{
  "vocab_size": 8192,
  "rope_fraction": 1.0,
  "qk_norm": false,
  "bias": "none",
  "init_std_o": 0.0
}
Each number is 200 + 30 x the weight over its row's rms, rounded and kept within 0 to 999. Layers, rows and columns count from 0. The size before them is the row's rms in percent of the matrix's.

# v: layer 6 attention value, 320x320, rms 0.0598, rows 210-255, columns 64-127
# o: layer 6 attention output (transposed), 320x320, rms 0.0462, rows 210-255, columns 64-127
# q: layer 6 attention query, 320x320, rms 0.038, rows 256-262, columns 64-127
# k: layer 6 attention key, 320x320, rms 0.0383, rows 256-261, columns 64-127
v210,091,188,228,270,239,157,217,225,227,228,198,201,184,223,165,212,209,171,153,206,231,179,220,202,249,195,133,188,252,223,216,226,169,122,199,241,130,193,184,210,135,220,222,202,226,195,192,191,222,223,180,221,196,197,227,222,215,212,239,178,221,183,243,203,166
o210,099,161,213,199,208,187,223,217,226,212,197,189,211,181,252,229,183,207,185,191,242,219,178,211,175,162,149,230,189,223,216,159,194,244,203,182,179,218,201,217,250,233,195,216,144,191,206,232,183,229,258,195,169,223,203,159,276,220,199,156,245,184,170,211,201
v211,090,218,239,238,146,203,195,241,231,218,191,226,187,217,137,222,223,219,162,160,119,190,232,179,212,263,180,198,201,185,212,159,197,201,192,200,196,206,243,217,228,195,193,180,181,201,227,186,226,238,179,178,209,173,233,225,231,166,238,226,182,160,168,215,247
o211,095,219,202,243,231,206,233,239,167,189,208,209,219,226,156,192,248,237,202,217,139,224,189,216,217,210,216,232,160,242,195,181,198,202,185,230,191,218,230,240,166,174,212,137,160,183,245,182,203,253,238,204,177,210,221,179,211,182,217,206,197,244,195,206,119
v212,089,157,218,184,164,176,231,156,173,200,221,242,221,237,187,218,199,208,143,190,178,224,201,236,186,193,174,172,174,134,206,195,212,190,201,208,193,210,187,212,179,250,164,181,220,224,184,186,222,215,166,149,213,174,167,196,154,151,201,243,222,164,137,199,187
o212,099,209,195,182,204,176,227,194,164,183,194,197,184,150,217,146,231,175,196,203,187,144,221,195,228,190,152,209,225,194,245,221,177,193,233,211,210,213,204,233,166,202,212,143,228,176,192,223,242,183,143,167,194,243,211,173,181,170,166,185,175,249,211,179,93
v213,084,184,163,225,191,179,165,199,187,250,216,229,234,262,196,219,216,199,182,112,201,179,161,238,232,188,213,180,184,192,202,204,158,170,192,214,192,236,185,220,219,165,176,223,165,173,178,183,218,180,177,206,207,170,205,181,213,196,148,239,225,200,223,217,195
o213,093,156,208,230,151,220,244,203,183,150,151,250,138,134,217,194,139,143,188,189,220,214,232,212,178,222,203,218,214,170,215,125,166,222,266,243,161,193,159,197,177,219,202,225,229,234,164,216,186,222,198,199,210,173,211,166,164,220,198,219,186,159,175,260,276
v214,094,210,239,190,161,209,162,104,161,265,197,172,229,184,198,266,198,186,261,209,175,214,214,204,227,209,235,161,203,173,199,178,214,239,154,165,201,260,149,192,221,215,206,226,185,245,185,156,222,204,221,200,227,190,195,238,161,203,186,209,216,245,236,213,136
o214,102,208,204,232,218,222,211,215,162,214,185,190,227,216,203,234,198,240,187,205,171,197,198,203,230,176,208,246,181,194,171,227,246,172,191,236,209,215,150,179,219,149,152,220,208,191,212,161,165,164,173,213,192,175,245,204,222,212,201,167,238,198,197,185,286
v215,089,209,201,169,249,203,213,186,167,218,197,204,210,213,231,205,219,208,197,172,204,197,245,219,217,208,257,193,226,169,189,240,189,189,181,225,143,189,240,188,170,194,224,211,202,211,246,205,221,239,177,243,208,219,182,219,252,230,173,168,209,172,103,213,206
o215,101,171,208,184,174,231,216,176,178,174,185,151,153,224,201,169,208,190,220,215,175,185,225,282,172,114,186,141,194,149,175,196,174,174,215,267,195,216,241,212,166,205,190,182,186,214,250,249,245,232,185,246,185,177,166,164,182,231,209,148,200,227,176,132,202
v216,095,165,186,198,186,193,216,156,216,184,189,211,163,165,155,226,292,184,202,194,179,167,259,216,181,211,178,258,224,152,207,240,186,212,235,280,215,188,203,183,224,181,227,163,223,222,155,249,231,222,185,203,186,269,193,240,192,181,194,208,239,221,202,202,191
o216,102,193,188,187,173,192,236,193,219,167,196,234,244,157,180,243,217,172,275,206,228,172,169,212,168,198,122,238,203,193,246,207,194,219,188,152,237,231,204,183,135,137,236,174,167,193,157,207,246,188,200,189,209,176,138,205,171,223,210,228,153,185,212,174,142
v217,085,240,194,268,190,237,178,248,185,266,220,232,147,204,219,248,151,182,220,128,216,203,236,227,148,191,160,179,214,220,208,192,219,235,159,175,230,200,222,250,218,196,230,212,212,166,210,161,175,215,211,221,232,198,233,186,141,262,186,216,199,224,210,214,173
o217,094,240,234,172,221,199,193,177,196,242,160,191,233,209,193,249,189,216,195,159,215,226,182,242,148,243,197,146,208,268,207,233,214,198,155,154,225,172,177,161,246,206,209,212,210,148,180,195,189,262,208,226,168,200,178,234,179,194,207,169,186,187,203,204,271
v218,082,195,245,153,240,174,122,183,178,194,218,172,208,223,211,225,198,211,203,171,192,203,192,167,240,186,164,195,138,199,220,152,258,149,168,200,192,171,197,222,175,197,247,173,212,183,149,163,156,178,170,188,226,185,187,159,235,185,191,214,191,171,245,160,181
o218,095,191,230,247,148,169,108,248,168,155,232,222,169,208,241,199,187,194,149,172,253,269,223,218,207,205,204,252,196,206,170,223,198,196,195,192,186,191,209,210,211,254,180,161,218,144,201,173,177,221,182,156,155,205,219,161,182,235,224,176,229,239,239,153,154
v219,086,238,239,239,213,152,255,212,214,226,153,196,254,186,260,210,184,207,214,182,192,230,158,185,209,206,242,217,223,207,226,220,205,186,190,143,177,140,234,194,231,199,194,210,195,183,199,214,192,204,265,188,183,196,180,200,216,190,190,211,180,159,220,222,190
o219,095,191,190,157,220,197,185,181,212,197,149,189,202,207,183,163,224,215,197,193,135,195,236,230,225,190,194,219,243,158,184,264,185,255,206,222,230,246,147,183,227,193,213,161,183,181,223,206,212,187,221,184,183,208,236,182,172,221,192,200,194,190,204,227,165
v220,087,166,241,234,155,285,204,152,235,221,214,185,212,239,190,180,224,190,207,187,210,227,206,196,213,152,158,176,220,235,236,191,224,236,183,199,209,195,245,215,161,177,201,238,180,199,193,214,200,193,156,224,193,254,224,266,236,222,193,258,170,195,215,191,172
o220,096,215,177,174,167,190,211,183,172,179,228,211,206,199,207,189,226,207,182,223,158,183,189,174,215,202,160,175,155,213,179,191,237,266,200,240,172,174,194,265,231,174,226,212,228,200,206,161,195,198,225,222,251,150,195,217,231,180,214,190,143,184,175,210,254
v221,077,199,176,183,205,203,187,236,241,220,160,184,123,154,174,198,218,168,217,211,162,230,229,203,215,167,232,189,181,223,184,158,199,230,226,229,175,223,184,180,225,215,213,209,253,220,166,198,182,233,239,265,244,216,219,203,248,215,207,199,238,273,185,168,224
o221,089,200,174,238,187,210,204,125,176,152,142,181,150,198,193,208,190,216,196,232,202,216,229,172,216,217,242,178,248,173,203,229,179,198,217,238,206,178,267,233,219,185,231,204,231,168,135,170,191,211,224,214,212,177,200,173,168,211,240,191,197,197,221,190,214
v222,092,168,238,146,186,189,217,175,176,236,240,176,166,197,174,199,173,188,222,189,133,206,169,156,196,218,211,184,184,225,213,194,258,219,179,277,244,201,186,171,183,199,209,244,258,160,172,148,249,236,231,251,216,213,192,214,210,177,226,227,233,254,169,207,233
o222,097,219,192,186,222,194,178,155,178,153,222,176,169,180,212,195,207,198,219,228,177,248,228,179,198,182,197,229,233,182,150,195,199,193,180,240,201,204,134,206,180,185,148,264,217,266,178,266,173,191,193,234,178,185,194,223,204,178,228,221,195,228,177,195,216
v223,083,147,133,236,212,235,228,187,192,199,192,216,182,161,163,270,258,202,268,167,192,248,179,214,239,221,194,171,205,204,119,250,205,200,236,220,219,188,153,202,215,193,245,165,170,195,155,137,225,176,191,230,208,247,193,228,225,216,165,254,232,185,187,242,237
o223,093,243,173,204,207,136,203,191,198,168,173,153,207,195,184,216,166,165,231,184,231,195,200,207,167,225,226,199,168,211,224,208,244,192,226,212,161,215,194,211,198,170,222,190,190,148,161,192,205,255,241,214,195,196,187,208,162,156,162,172,138,184,220,203,220
v224,088,231,188,241,238,241,153,178,186,238,205,181,194,238,210,167,211,208,157,241,186,217,149,225,238,192,189,165,194,220,198,161,194,205,192,199,224,242,191,231,151,231,219,174,187,180,185,135,268,205,142,207,219,141,197,214,201,246,209,240,196,193,200,233,176
o224,096,241,134,177,198,206,178,188,165,187,153,142,165,127,249,196,266,195,222,262,214,220,200,137,194,239,248,193,197,247,176,238,249,170,161,210,191,163,156,197,221,214,196,179,211,209,235,180,178,199,219,208,205,240,199,204,221,181,209,214,192,248,267,205,277
v225,083,190,220,259,191,249,206,271,220,196,218,156,208,177,210,173,170,195,159,282,213,199,193,251,170,259,174,161,214,197,197,164,163,175,179,179,156,243,212,183,218,204,185,210,217,205,237,207,198,190,281,235,263,101,160,201,215,189,197,182,135,202,172,222,202
o225,095,168,198,204,213,225,210,270,182,196,255,157,215,222,243,173,245,162,257,182,212,185,204,143,160,223,227,209,119,210,136,175,192,169,252,185,199,182,197,145,221,241,206,202,215,203,178,198,186,157,165,176,233,174,161,156,233,187,232,174,217,229,220,236,154
v226,081,200,164,184,193,181,169,185,191,174,142,203,212,182,209,235,220,169,163,217,213,160,160,223,201,198,186,180,172,155,230,186,202,163,180,194,192,192,239,197,132,224,229,144,209,195,188,189,210,245,186,177,209,168,198,181,192,203,220,222,184,234,183,213,205
o226,095,211,203,163,191,155,194,218,179,204,181,254,152,196,229,183,223,192,189,219,173,192,239,143,212,146,177,158,252,168,193,156,177,151,225,180,232,224,224,200,177,220,172,209,193,220,184,190,174,227,172,234,164,200,171,229,212,169,207,147,256,219,202,201,214
v227,091,149,185,212,266,140,204,208,214,170,184,186,161,269,225,213,178,199,227,191,205,210,173,181,187,197,247,194,143,234,210,183,206,186,173,229,189,175,186,207,255,192,181,220,191,171,205,230,167,232,178,182,198,207,165,177,201,234,209,145,172,190,213,208,202
o227,102,223,183,204,212,223,170,244,196,198,190,201,239,192,215,145,145,213,151,249,262,211,170,209,179,245,234,177,265,228,228,206,175,194,202,159,224,219,195,262,192,206,166,198,199,191,187,176,165,226,218,188,203,237,165,195,217,198,204,162,190,221,188,241,167
v228,078,167,164,240,182,150,203,217,251,223,231,208,218,212,208,173,224,209,261,190,177,165,268,226,197,191,209,161,181,158,156,216,250,256,192,252,154,188,183,186,190,220,180,191,260,166,189,235,181,165,138,205,156,149,246,251,175,209,181,186,239,246,194,159,218
o228,089,201,188,150,204,188,232,237,214,219,200,164,179,193,208,201,218,174,171,149,181,225,153,192,180,200,180,244,179,194,251,190,159,178,201,252,232,177,222,233,192,208,176,224,177,192,187,220,201,155,215,186,286,212,206,208,233,221,219,238,162,186,152,221,177
v229,083,176,198,195,184,226,189,198,183,195,170,183,255,157,186,207,190,209,121,226,194,251,200,171,182,188,208,234,170,232,185,164,191,246,192,198,205,185,180,210,161,176,159,204,151,213,200,200,145,194,184,165,196,208,160,166,205,183,222,147,141,165,149,183,152
o229,095,135,198,204,217,172,214,211,191,170,151,185,196,196,186,203,227,212,139,251,277,148,217,249,202,246,207,200,165,164,213,194,223,246,194,230,175,211,221,191,186,162,234,207,218,140,184,200,208,260,193,219,225,214,210,233,218,181,190,177,164,219,207,174,176
v230,101,199,217,132,218,170,149,189,158,191,210,218,161,159,154,248,175,205,194,164,200,144,250,163,176,148,223,163,237,157,158,244,201,225,238,276,152,243,178,170,204,262,253,166,193,246,241,222,249,237,199,212,250,201,217,167,156,205,183,196,241,161,211,243,186
o230,104,170,190,234,234,228,259,149,156,246,224,182,209,232,204,207,186,156,164,190,202,174,176,171,135,186,178,202,200,167,211,242,195,182,195,250,136,186,232,197,121,173,178,221,163,175,184,201,194,196,182,263,141,240,226,248,217,210,171,201,227,204,166,228,128
v231,090,199,185,191,174,209,192,197,162,183,181,241,200,215,189,166,216,132,212,183,203,215,191,236,227,192,177,168,218,220,227,166,177,185,215,232,161,201,164,225,191,238,217,185,240,207,203,187,141,220,201,168,232,228,202,217,189,234,232,258,262,238,201,276,224
o231,100,181,238,177,196,202,198,182,159,193,232,214,241,172,214,232,184,196,176,167,187,205,219,177,213,231,240,169,235,189,254,200,178,193,184,229,235,166,179,137,247,253,217,205,240,165,148,240,209,170,230,230,149,247,184,123,256,218,200,258,193,166,181,205,208
v232,089,265,211,166,193,191,233,217,196,208,182,164,235,176,179,213,190,167,218,147,191,223,251,213,100,196,134,202,184,189,193,222,183,160,233,190,199,190,181,246,187,204,247,224,211,211,248,247,171,204,179,199,235,191,193,217,169,252,240,207,200,219,226,208,193
o232,098,178,182,228,204,179,155,191,205,181,220,202,216,233,204,146,196,215,218,195,179,261,184,205,195,181,189,200,188,221,195,179,216,147,202,238,215,189,229,176,200,231,212,214,217,220,147,211,258,203,194,246,180,246,150,206,240,181,191,204,257,214,251,172,192
v233,101,163,211,258,220,168,155,186,214,200,210,171,209,172,205,167,242,234,243,206,205,175,182,192,209,176,234,151,180,177,220,234,158,146,151,226,223,232,190,223,194,237,241,187,169,220,222,184,211,187,228,186,188,160,160,202,181,207,155,204,207,212,186,175,176
o233,110,174,192,184,202,158,248,185,160,190,221,261,249,193,163,254,228,216,192,245,214,206,183,230,177,184,204,225,217,170,213,199,195,223,216,178,240,202,165,218,147,176,168,191,233,221,223,203,242,202,215,250,173,198,202,132,179,237,226,198,191,204,211,203,210
v234,079,212,171,219,177,242,158,149,129,233,235,212,237,236,198,180,206,244,175,149,226,226,190,189,209,243,198,205,148,267,202,181,174,193,202,219,207,206,240,257,204,167,219,216,185,99,161,224,235,230,207,224,240,238,138,205,193,234,183,276,191,235,200,181,252
o234,092,171,249,166,173,206,200,156,191,170,178,229,181,201,211,139,183,191,221,190,237,190,188,174,259,233,217,235,205,196,224,203,195,221,182,204,239,187,219,204,177,265,182,183,253,231,159,236,185,216,176,210,191,198,213,235,202,153,214,244,242,177,226,174,220
v235,085,173,151,225,202,197,165,211,178,213,184,179,190,206,226,201,219,198,216,211,202,210,163,186,245,200,258,205,229,180,188,203,243,221,197,185,175,210,260,154,171,186,216,229,151,204,181,173,179,147,216,198,212,168,234,130,200,235,206,245,204,148,237,170,184
o235,096,219,173,189,201,198,223,252,209,172,192,231,178,146,185,206,139,201,202,186,250,227,213,203,184,264,208,217,199,210,192,224,210,186,145,234,235,194,204,179,212,146,196,200,156,247,225,131,182,241,167,212,175,225,212,170,213,168,206,214,215,146,138,170,285
v236,095,218,214,171,205,201,149,232,235,221,235,210,200,235,176,178,160,207,162,223,220,236,201,214,174,208,225,239,170,153,133,234,229,232,212,195,144,212,198,216,190,237,223,219,223,198,162,207,202,141,219,162,190,201,243,170,146,256,224,222,164,196,192,156,140
o236,101,162,227,235,206,231,222,195,213,234,175,200,152,191,240,193,174,212,236,165,175,220,244,169,189,196,170,212,194,226,232,180,169,210,175,189,177,140,227,138,244,202,201,198,226,203,203,170,152,223,259,135,236,261,217,196,210,199,185,203,212,171,218,262,165
v237,093,173,190,173,196,254,181,238,160,201,180,135,247,243,237,279,159,220,168,168,232,219,232,190,193,157,182,168,222,209,211,215,191,195,180,162,205,178,231,209,230,190,215,199,181,168,265,187,147,194,187,209,188,252,188,192,255,262,227,147,203,165,181,139,160
o237,101,226,201,178,219,233,158,220,196,192,244,190,260,212,225,209,191,175,217,170,169,200,203,207,179,167,228,159,150,222,184,175,239,227,201,218,226,221,180,200,184,188,170,165,205,188,206,138,189,208,171,198,220,223,238,200,262,183,192,205,227,166,212,184,182
v238,084,163,201,219,257,249,181,256,215,188,248,206,206,163,197,281,233,207,257,242,209,213,170,206,151,232,254,224,211,184,178,256,214,220,244,217,168,239,237,185,261,217,186,159,224,188,214,254,214,212,142,184,201,234,173,193,219,228,216,201,231,242,189,194,222
o238,092,183,172,218,212,167,202,177,239,184,180,202,230,177,214,175,250,196,248,275,211,226,236,176,142,186,229,211,213,194,193,174,183,188,292,199,228,201,182,213,183,212,251,197,184,141,151,258,183,213,194,206,244,209,254,314,155,178,179,183,180,150,250,272,160
v239,095,169,187,216,152,204,196,177,193,177,166,210,227,154,223,185,222,134,218,162,269,171,187,225,130,190,221,216,218,180,225,215,181,188,230,217,185,207,176,209,179,223,172,195,213,217,164,225,181,210,232,188,191,233,221,220,159,269,201,211,194,195,163,210,165
o239,101,207,211,230,178,155,220,177,208,223,219,238,221,214,213,220,210,208,217,215,181,206,169,227,150,166,226,175,179,177,211,245,196,192,180,207,214,199,196,199,195,218,224,196,175,189,155,250,197,161,230,197,227,233,171,205,213,159,208,170,175,231,218,245,262
v240,082,228,170,218,230,177,203,174,179,170,178,216,225,225,198,191,196,236,124,193,138,222,170,216,195,238,157,217,158,210,166,207,194,161,204,264,166,181,188,151,210,208,158,178,215,273,232,180,230,221,167,174,183,228,201,220,265,180,167,174,248,205,180,194,195
o240,095,237,155,207,182,208,247,215,163,171,208,177,155,217,222,202,194,182,187,176,208,192,234,229,216,144,211,193,233,199,200,192,205,160,216,233,206,218,175,207,176,199,254,226,270,194,225,208,265,203,164,144,180,156,219,173,171,231,220,188,193,220,244,89,89
v241,082,239,186,227,158,179,213,237,203,163,222,210,175,220,173,219,247,201,220,238,210,217,173,220,171,196,200,170,257,169,160,188,195,243,225,152,245,157,227,203,196,178,148,219,163,252,233,224,239,185,216,204,198,178,229,178,209,169,195,234,219,227,130,207,209
o241,095,205,144,181,197,114,225,293,197,197,208,199,249,201,190,222,222,183,188,194,173,162,169,161,170,209,250,134,165,209,165,207,161,186,192,199,202,202,141,180,145,120,223,243,177,220,197,238,202,185,168,133,167,181,164,195,173,182,182,207,157,167,140,211,237
v242,095,203,131,231,255,181,236,193,228,190,179,182,185,193,256,171,180,211,194,145,189,214,192,196,233,139,265,189,219,235,159,208,138,210,221,209,221,143,225,163,166,239,166,177,169,151,190,244,205,196,218,195,240,248,226,214,201,166,187,181,184,273,175,191,210
o242,100,218,180,195,221,158,172,221,170,213,221,215,190,216,215,173,231,219,234,200,187,169,231,170,182,182,254,130,178,194,225,281,155,208,208,154,224,211,208,192,199,173,204,174,212,174,200,188,233,183,229,189,221,178,161,211,225,171,235,227,222,231,245,200,274
v243,086,171,201,265,176,193,178,199,209,220,184,211,238,198,198,191,187,187,187,208,196,191,206,168,242,212,180,202,191,210,165,198,189,174,172,182,228,229,229,268,124,165,215,205,173,194,236,143,208,216,194,235,223,153,211,190,223,245,173,177,188,187,248,162,105
o243,091,189,201,287,215,163,245,215,164,253,191,189,229,169,250,228,196,220,237,240,221,201,162,255,143,209,215,209,167,182,170,149,206,207,195,224,202,177,211,193,186,202,242,253,233,210,207,143,214,229,166,181,228,228,202,199,215,207,142,222,222,238,188,165,217
v244,083,254,207,193,205,242,174,186,213,216,231,191,170,203,214,146,217,182,171,233,212,215,223,206,191,203,213,216,201,214,214,199,223,166,236,145,201,161,189,215,227,217,190,143,200,198,234,255,218,172,151,190,201,234,200,188,182,208,184,208,130,200,168,185,132
o244,094,201,215,251,215,167,184,201,206,100,223,208,180,264,252,235,195,209,227,208,186,170,152,243,223,190,187,174,174,99,205,212,171,192,195,169,199,170,220,212,209,228,184,220,209,179,136,200,203,222,161,141,179,146,162,218,219,204,193,217,202,243,177,206,172
v245,085,217,181,212,212,182,166,223,219,136,212,234,195,193,177,225,159,217,201,210,227,170,208,191,162,193,232,159,217,159,146,274,231,205,181,200,184,178,189,194,158,205,215,202,226,258,219,188,187,203,194,218,258,175,226,200,204,222,155,182,208,205,201,186,158
o245,095,219,234,208,198,216,211,146,208,232,226,193,203,189,184,207,215,208,228,176,197,187,165,221,153,176,163,197,197,246,179,179,108,165,148,220,189,202,182,199,199,173,181,137,196,282,184,120,202,196,193,209,229,172,199,274,214,181,214,220,248,210,160,195,280
v246,092,199,209,153,253,228,185,229,162,208,198,160,190,178,197,153,231,222,257,212,211,216,202,217,197,251,187,219,136,179,178,176,186,208,193,206,188,211,158,166,153,196,167,220,183,193,197,174,220,155,179,196,192,190,253,206,184,198,148,237,237,220,215,158,136
o246,105,235,248,196,197,220,191,235,193,173,231,253,174,228,164,197,209,195,209,203,242,218,221,180,191,165,209,163,186,166,202,200,208,171,175,181,202,204,196,176,218,227,267,201,240,235,187,140,178,200,195,185,195,174,291,199,191,183,230,213,233,178,172,164,207
v247,096,193,156,269,172,219,268,217,192,178,210,177,181,169,140,186,216,188,180,150,188,193,173,202,182,235,210,235,204,227,180,209,242,220,198,193,156,190,196,164,171,217,161,209,207,174,211,187,245,201,172,228,237,187,191,184,233,189,180,308,261,248,153,159,248
o247,107,226,152,212,210,181,242,217,168,188,214,250,200,225,223,206,255,173,184,177,228,204,261,159,157,237,156,229,198,155,186,268,190,176,193,235,240,164,240,174,214,173,206,197,173,204,186,190,225,193,207,178,220,167,211,240,216,184,213,197,206,181,198,222,251
v248,085,222,196,227,204,264,225,243,223,211,199,195,164,224,187,189,197,246,245,196,227,200,224,237,130,264,169,179,192,182,164,214,264,217,154,172,148,186,229,197,201,202,198,194,243,204,165,199,191,204,208,224,217,212,170,210,221,195,172,228,195,257,194,185,241
o248,098,228,236,217,204,223,188,201,160,204,179,207,202,207,198,225,212,255,197,161,229,190,123,179,180,168,192,194,153,198,159,183,148,185,267,223,291,255,187,165,215,196,208,217,229,198,190,210,304,177,230,203,186,199,226,228,205,196,196,210,219,211,154,241,220
v249,089,214,163,122,176,199,239,218,208,141,252,179,243,219,198,138,230,239,240,234,214,228,191,174,172,235,221,160,200,206,200,267,190,203,188,172,191,214,211,214,153,203,176,202,199,199,243,232,227,224,211,206,194,196,194,217,206,213,201,198,176,210,147,187,244
o249,098,236,234,221,227,185,160,203,241,167,215,185,188,252,165,190,230,233,213,168,178,208,228,170,172,196,233,164,211,180,171,214,198,227,161,232,225,181,202,197,236,236,224,196,193,225,222,198,208,164,202,229,249,224,179,263,198,195,201,232,230,191,176,220,99
v250,082,237,219,183,175,214,179,174,211,204,234,159,221,151,213,208,245,206,228,182,162,246,206,199,214,229,201,153,211,152,231,197,222,176,171,196,248,199,157,210,205,221,210,185,223,194,266,222,174,181,222,204,177,158,254,168,178,244,179,168,197,204,200,177,151
o250,096,179,178,147,233,205,226,208,184,222,203,203,224,236,103,224,263,222,162,183,178,243,186,219,194,174,224,201,195,178,204,250,179,127,187,179,137,262,183,191,202,235,194,190,136,239,215,189,256,208,180,197,202,187,226,211,216,185,220,207,165,213,232,178,257
v251,082,157,206,273,178,201,210,197,227,218,179,244,200,170,172,182,241,192,198,229,187,181,195,191,246,176,219,228,212,184,175,191,210,199,214,152,258,196,203,227,167,204,265,196,190,198,144,271,262,265,217,175,221,202,211,186,173,192,212,152,214,169,155,206,150
o251,090,210,210,212,217,197,254,223,188,218,162,177,194,158,214,188,216,156,233,245,239,267,210,199,178,159,205,241,186,227,178,248,255,218,197,169,162,141,226,193,210,179,238,250,180,201,179,243,188,181,193,214,238,225,219,176,163,203,193,223,149,183,189,178,241
v252,079,152,138,194,224,167,205,200,222,196,230,193,105,204,151,237,255,203,190,193,206,214,264,166,180,192,214,230,153,227,192,200,206,209,205,180,202,227,154,209,249,218,226,193,207,221,211,194,223,187,145,218,248,233,208,167,167,231,186,146,227,228,234,217,212
o252,094,236,228,227,128,153,189,231,158,195,212,255,158,227,181,189,174,165,182,204,252,165,173,209,191,236,252,195,229,195,183,173,166,197,257,207,236,223,184,188,202,219,208,221,149,206,121,197,182,195,205,234,233,176,275,258,178,153,219,185,204,205,198,223,197
v253,084,181,210,234,268,210,163,152,243,184,198,231,201,211,258,271,210,217,198,155,186,212,165,226,209,182,223,186,231,202,217,128,192,186,164,183,226,241,211,168,221,224,166,207,218,241,189,214,201,167,179,236,186,199,173,225,200,258,148,254,209,169,195,215,114
o253,096,176,219,208,218,219,184,190,220,236,157,169,213,148,199,179,226,197,164,141,217,186,278,203,201,227,254,167,185,153,197,184,193,168,224,232,202,228,200,216,207,172,201,226,226,203,221,185,159,219,152,177,178,198,170,186,176,179,206,234,206,229,204,155,208
v254,086,199,188,161,198,238,204,214,214,188,220,231,199,216,158,202,177,231,192,179,187,220,188,238,159,230,203,224,259,193,254,162,186,225,182,231,105,181,210,189,188,222,231,122,253,278,249,210,183,189,181,178,253,246,229,202,181,201,203,224,223,136,168,192,208
o254,092,235,266,219,146,180,209,174,234,144,187,205,271,242,228,159,155,200,162,242,215,186,229,215,225,227,238,191,191,232,263,156,251,158,174,221,230,182,263,169,224,186,264,161,220,220,196,227,245,177,120,223,209,187,188,215,182,173,197,225,184,185,177,188,200
v255,081,109,219,180,199,175,177,182,189,202,186,198,162,206,217,210,264,182,229,223,167,188,184,184,185,190,244,185,206,158,214,214,183,204,207,233,250,164,203,178,194,187,175,227,165,228,184,233,159,158,164,182,217,170,129,241,218,187,215,198,161,240,199,206,200
o255,089,217,175,175,224,171,217,223,188,166,221,221,195,178,187,184,202,176,248,194,252,191,230,183,202,144,219,195,225,207,222,200,185,244,218,160,217,183,192,186,219,236,158,181,231,211,188,197,194,190,187,200,183,224,150,198,228,181,191,135,186,261,198,216,159
q256,103,206,185,211,180,192,187,205,199,206,242,219,235,178,177,164,248,175,226,256,179,192,203,246,200,211,202,173,260,186,267,230,240,212,257,227,213,173,224,198,128,187,161,213,186,220,216,249,160,174,197,171,244,202,246,197,195,188,173,259,193,160,149,223,175
k256,098,223,232,233,248,182,169,158,243,196,190,161,202,203,199,180,178,194,184,161,189,219,207,233,198,193,168,214,211,147,156,157,208,158,205,241,199,202,159,189,174,165,208,210,233,167,196,186,202,186,204,269,148,233,199,191,212,220,180,192,208,241,213,154,188
q257,108,172,194,204,214,219,171,189,201,204,205,213,243,170,213,248,151,243,217,188,235,196,201,211,183,202,197,183,133,199,167,125,129,149,160,209,236,263,179,222,199,233,271,202,200,171,233,196,240,208,207,180,190,198,151,155,179,215,209,151,224,220,226,208,213
k257,087,151,206,192,189,163,233,216,133,201,182,208,167,199,242,247,234,217,203,242,123,173,181,160,194,210,237,235,245,210,219,191,194,216,205,191,179,174,229,195,196,201,198,224,204,170,235,175,201,147,211,181,159,140,228,190,224,236,162,203,192,203,212,251,259
q258,095,186,205,201,195,212,240,226,217,171,226,223,200,174,218,203,174,212,230,237,231,201,180,247,209,190,160,187,163,133,157,168,143,162,147,177,179,151,182,203,214,165,228,193,219,176,238,231,225,186,257,265,195,189,156,177,193,193,189,186,232,211,232,166,236
k258,092,168,189,174,256,164,154,219,154,198,213,243,245,194,237,182,204,199,229,240,196,153,212,136,216,226,222,234,161,222,183,193,222,200,172,209,233,213,194,230,176,163,198,171,154,176,186,181,174,180,182,177,198,202,240,186,238,200,200,123,227,194,193,222,206
q259,101,181,188,266,223,212,191,210,218,203,162,184,248,184,233,214,188,167,206,188,202,177,182,227,214,211,104,183,157,190,202,201,217,156,189,223,188,241,210,180,228,250,213,209,207,221,206,205,231,207,251,179,219,161,188,188,225,215,191,183,201,276,186,135,253
k259,099,167,238,159,177,143,175,217,196,232,220,218,182,170,164,177,183,221,182,222,200,189,172,165,236,212,243,216,189,153,204,187,192,183,215,210,161,187,236,237,234,206,264,167,243,158,257,217,181,196,215,155,235,180,166,202,213,215,188,211,237,166,230,271,213
q260,094,245,165,237,141,224,185,177,197,168,222,177,169,220,212,211,188,224,153,203,172,211,239,193,188,145,215,224,286,190,195,192,207,195,195,243,196,207,224,188,180,203,136,214,164,186,139,212,188,202,134,192,216,191,243,157,234,182,189,187,212,157,202,196,161
k260,096,244,169,180,162,228,193,242,199,215,212,197,197,170,223,200,183,249,215,199,202,209,175,218,211,197,218,182,142,229,156,235,155,194,218,259,243,219,190,209,235,177,183,236,228,187,188,167,198,191,237,232,186,191,159,205,220,207,210,233,155,232,206,193,120
q261,104,181,142,157,146,214,164,271,252,186,194,245,226,202,239,213,226,211,193,185,212,162,187,202,170,201,188,183,223,210,180,231,208,250,190,196,188,185,188,224,213,174,228,185,201,195,163,228,183,235,198,139,230,204,269,248,208,248,187,184,158,193,193,236,143
k261,099,172,182,253,194,182,228,225,171,223,213,239,219,158,198,175,189,229,141,199,290,250,207,152,200,200,214,179,233,203,147,203,223,194,251,181,186,232,190,206,218,237,216,239,197,155,201,187,189,201,143,213,168,212,172,170,146,184,217,156,234,192,222,171,158
q262,090,166,192,250,204,218,202,180,266,226,241,193,143,264,214,201,209,232,166,178,170,173,221,261,196,160,240,225,212,176,177,229,167,210,227,203,178,252,197,178,189,206,215,170,216,180,147,144,219,149,159,224,204,198,160,142,190,233,224,268,269,187,230,199,217